Part of a small language model's weights.
Training: a variant of Adam for these matrices, 394M tokens, 6009 steps.
Each number is 128 + 32 x the weight over its row's rms, rounded and kept within 0 to 255. Layers, rows and columns count from 0. Numbers have three digits each. The size before them is the row's rms in percent of the matrix's.

# down: layer 12 MLP down (transposed), 256x96, rms 0.201, rows 205-214, columns 0-95
# gate: layer 12 MLP gate, 256x96, rms 0.215, rows 206-214, columns 0-95
# up: layer 12 MLP up, 256x96, rms 0.201, rows 206-214, columns 0-95
down205 099:109124119123097148103075105107065074113098076150083114133165101122092150119116150141089091064142174161148084109127165149141133125150116095196136075158118170140081093077083171165150119181084082117104161084134148177178128132135085094130124170157085131097115130140125111138153088092109112055
gate206 105:095154101141112149116145151111153137156054092153093102127118172110096105106085118130167100136154099170097101138111135149127116153118068150145138151169058159221120138143114126109161131174107121120150126154097095105151113134183130101127123065198127094093062132123071122120133212127093201153
up206 122:132124125096163128170139179104153141150081084151131132129153087130204102118110148179160089086164142145186152099141140094125117147055105146165127145098117135134078137096161171107171081173074126114039104084181075155126139150151177094140116111109129164173135115082100186162113118144119125157
down206 121:138133137108154133137093086060132127155132106165096168130144116184134089107140159141193122097167108125175133096175143082159139152039112141172158150138118135095085141110154096193118139131091163103067165148180125126100159141167127158112072054148111183102149146116114143130128086157169163075
gate207 115:111124149163132109149106147165111116141101096134074132131122077104159093093164207190135107092137190126132160176141141174153124141105144136121135144171128136095117097121135172150152166081153152196080206077112130158163117140070101136125088095106129147149144101163145131042161112080156165177
up207 117:116127097179151109183150184134085120146098130158166095128129146074125136149121132129119145148105137065142175123120169107087119089126061132157108102105115129132126145134162134108076137158139058091127058111151117133137112143173067095242129119154128116129105114109119062185110185145067103131
down207 099:139116097130132108117164094147104151098099119112059170159112090141112087117109174121173125134096166123190096141086116157164130165095166137157130255104121135119102122146107145153149161104140141177132178115094126110149125157126137111068093166126156168153124143158139123113120105120117098154
gate208 091:154151113154139177108136151142127140102122090185065058069141158131135162103146099098116138116141112154068154116131092133127129081120098129090095112076084121123113185121130056226130081054153111171211111163132123181152118100145149170090122128111118166126129156135116127102134099162128153129
up208 090:174100085192154075118106150104098104136075094142160127129196091094131189086171164118159157121140152152157176143175111103167084121114135116147152136167136161123146196073149067163128125133164129106155137096140095109120128126078141121131088089102148181147175174105194132135055099145133130125
down208 090:117127111173083137104121139067139106114173168129127049102127137098150162152131150088119111093156090113137158111131155088072149159094151142126193027091122126148173138141106081119077104142162098083088151121167109121144105143165110106107188144153158094128158044120086137124153123133060111120
gate209 100:103190097144126104144127103123125114180104180198154156101104175159154169063132094162148142154135160116132177156113103200172133110076085086111096137109116116114128095132166141175151076140118117157099106169116135102143137119172103092107048127142089135163138121071131116165053137132120188157
up209 094:107170133164134110128174111117174142144131115132073103133089178130150133172215146119148098155191156162140185186085126074136140177137192092130154127104101103162110132095121145132092081115116065147152072181107115158122119129143161118147151176083152129164147189167084135174138093134097155150
down209 095:153131160115051127073105115216091195036126083117073196109173137144155136090119091125093128091137120126080084115163110110102126114125130139139084157135142132124097107159080113141078101186108138148101115096112113106108086133112086127115091126132148075175112091096159118152132119165121143076
gate210 106:092093106089105138135105084168127148181111160123072148139072135162161120091131144089148163131099128175089196055133083187144101146121093138103174161126141136155158062124115126183151170122133185134193175086140143156125107194098130127145117192142158117102135140119099096102171106103138150094
up210 105:103105128145125109121103126146114125134115104154085164177081150054175115109099216158159078049146142103075109147143082108115130149130139139088150153100081094152131129140090106126108180093118130137101185128143135145103121128096177131115163113063068127096084168069101119127115050136166117099
down210 105:137146121144095090146140110106083124144193150120128172128160149107152099165151121176184107134147149117143089202132151120100117154146150148152135071125110101142146161141153136089109116148121073159093124162120104121079162118167131169161114127193128109150062129104155146115079196127147167000
gate211 098:128131119133097119190179100152142191143098213146099136135108115147178093089207126131107175132108140099135134129084188140148182156079105116134149182110115150121118106060139127128101130092080150127164097124074140197135113152121070143123147182161133101108108144127121090100131114132112216106
up211 103:128191107134148129125101100154113146100112138179138095124138063166102117105118160096102085075178138164151121123126100059156066143096105141157159138025053160147127138108147113160105101101114112142139140142086143125136084153119153117194133143093118158121142179162096104169080137063177107103
down211 107:117134126139093116154111115138095136085124069130188096131142139087097141133075194115150090089091110086139153129143169155096114175127115067121173192104116126097103122111136176159127151116112159155161180134188133172178139127141117111156105119072148148104066130158189114042088126163122164178
gate212 097:123126129116095141122080123147099177202070114173095188115115124138116174089106168147128083161132172143095135148176135120201102144124080097058108144105097112137115064127110111153145127111113192107055121118157108208158107172123124139083140092148145127160160103115114155120135108179189133130
up212 104:177122096114160104171133144068151157087143138167149113116104139156122106091097086155164176091149147086121122124060059162170112139149146094146061140126143173136087121128118083113146117155169110148093071127062131114104134096144146144157133132130172129197101178154143077169113197086165173127
down212 105:106088132091108157120192108146054153211054151103074143148152087103149152091141126172140127191122096150125126159114093161109142156094123122095092155100067138084118125096161125118128116102130180154115126137128130196143086116157128084125114130119139112141097128191087166162165082155095066162
gate213 097:137103093188168131094116099194131135132093116114102114156105112148139189121110101139115146155164112116127115102112113120114127119075083094139140163118234080162152105141148115182110170061151198115089127100094086211162150137100139172119106122118144150094173107140090149108115076133069121109
up213 097:092167124153128166142143180114151125114120158195105158162119131154117122188180185128143138096076173172209164097122111135185130100113120176100150123120133110122172133160132105120166112122140076080096122199117103192121071110122130135160113113099048110116164136110141127111154181117106063143
down213 101:086104154170113094125109117143092155172147137132151084065135109122126077131155115116142152168120139136156142116151115215201119123134134135173167205106144155111112095164088086152085139091092118197107132078135137145181142131170111122074129180102138108123081147108135158122110134133229086134
gate214 101:091156164158100170069150139128102101122147099165156087103085143143110091103174109165148145162148095165128104108141115138163129103140124178049119108171190149083203181172163092097176143084132115139140118118064102111125138100105108111105092146164107143144136145142076090085187173114083119166
up214 096:129156122157106226103116114131103091170164167082132136139140091093148046145158104144131117160047116094112114123089108153187176121094174150125116107144185149129096103108136154090125149137128154162122142169125143061123129169138060118187150133111090088120085178123107058154157116113123121124
down214 095:115183136077187090201178113173127138101085112103105139155174085128102160178114104135105115110152170155077147090147122140133132161093136140149178217102123106166109147148175108111143108155143113119157126089146110150115115124118188142186083111113125115120121094129137101140056042136154130073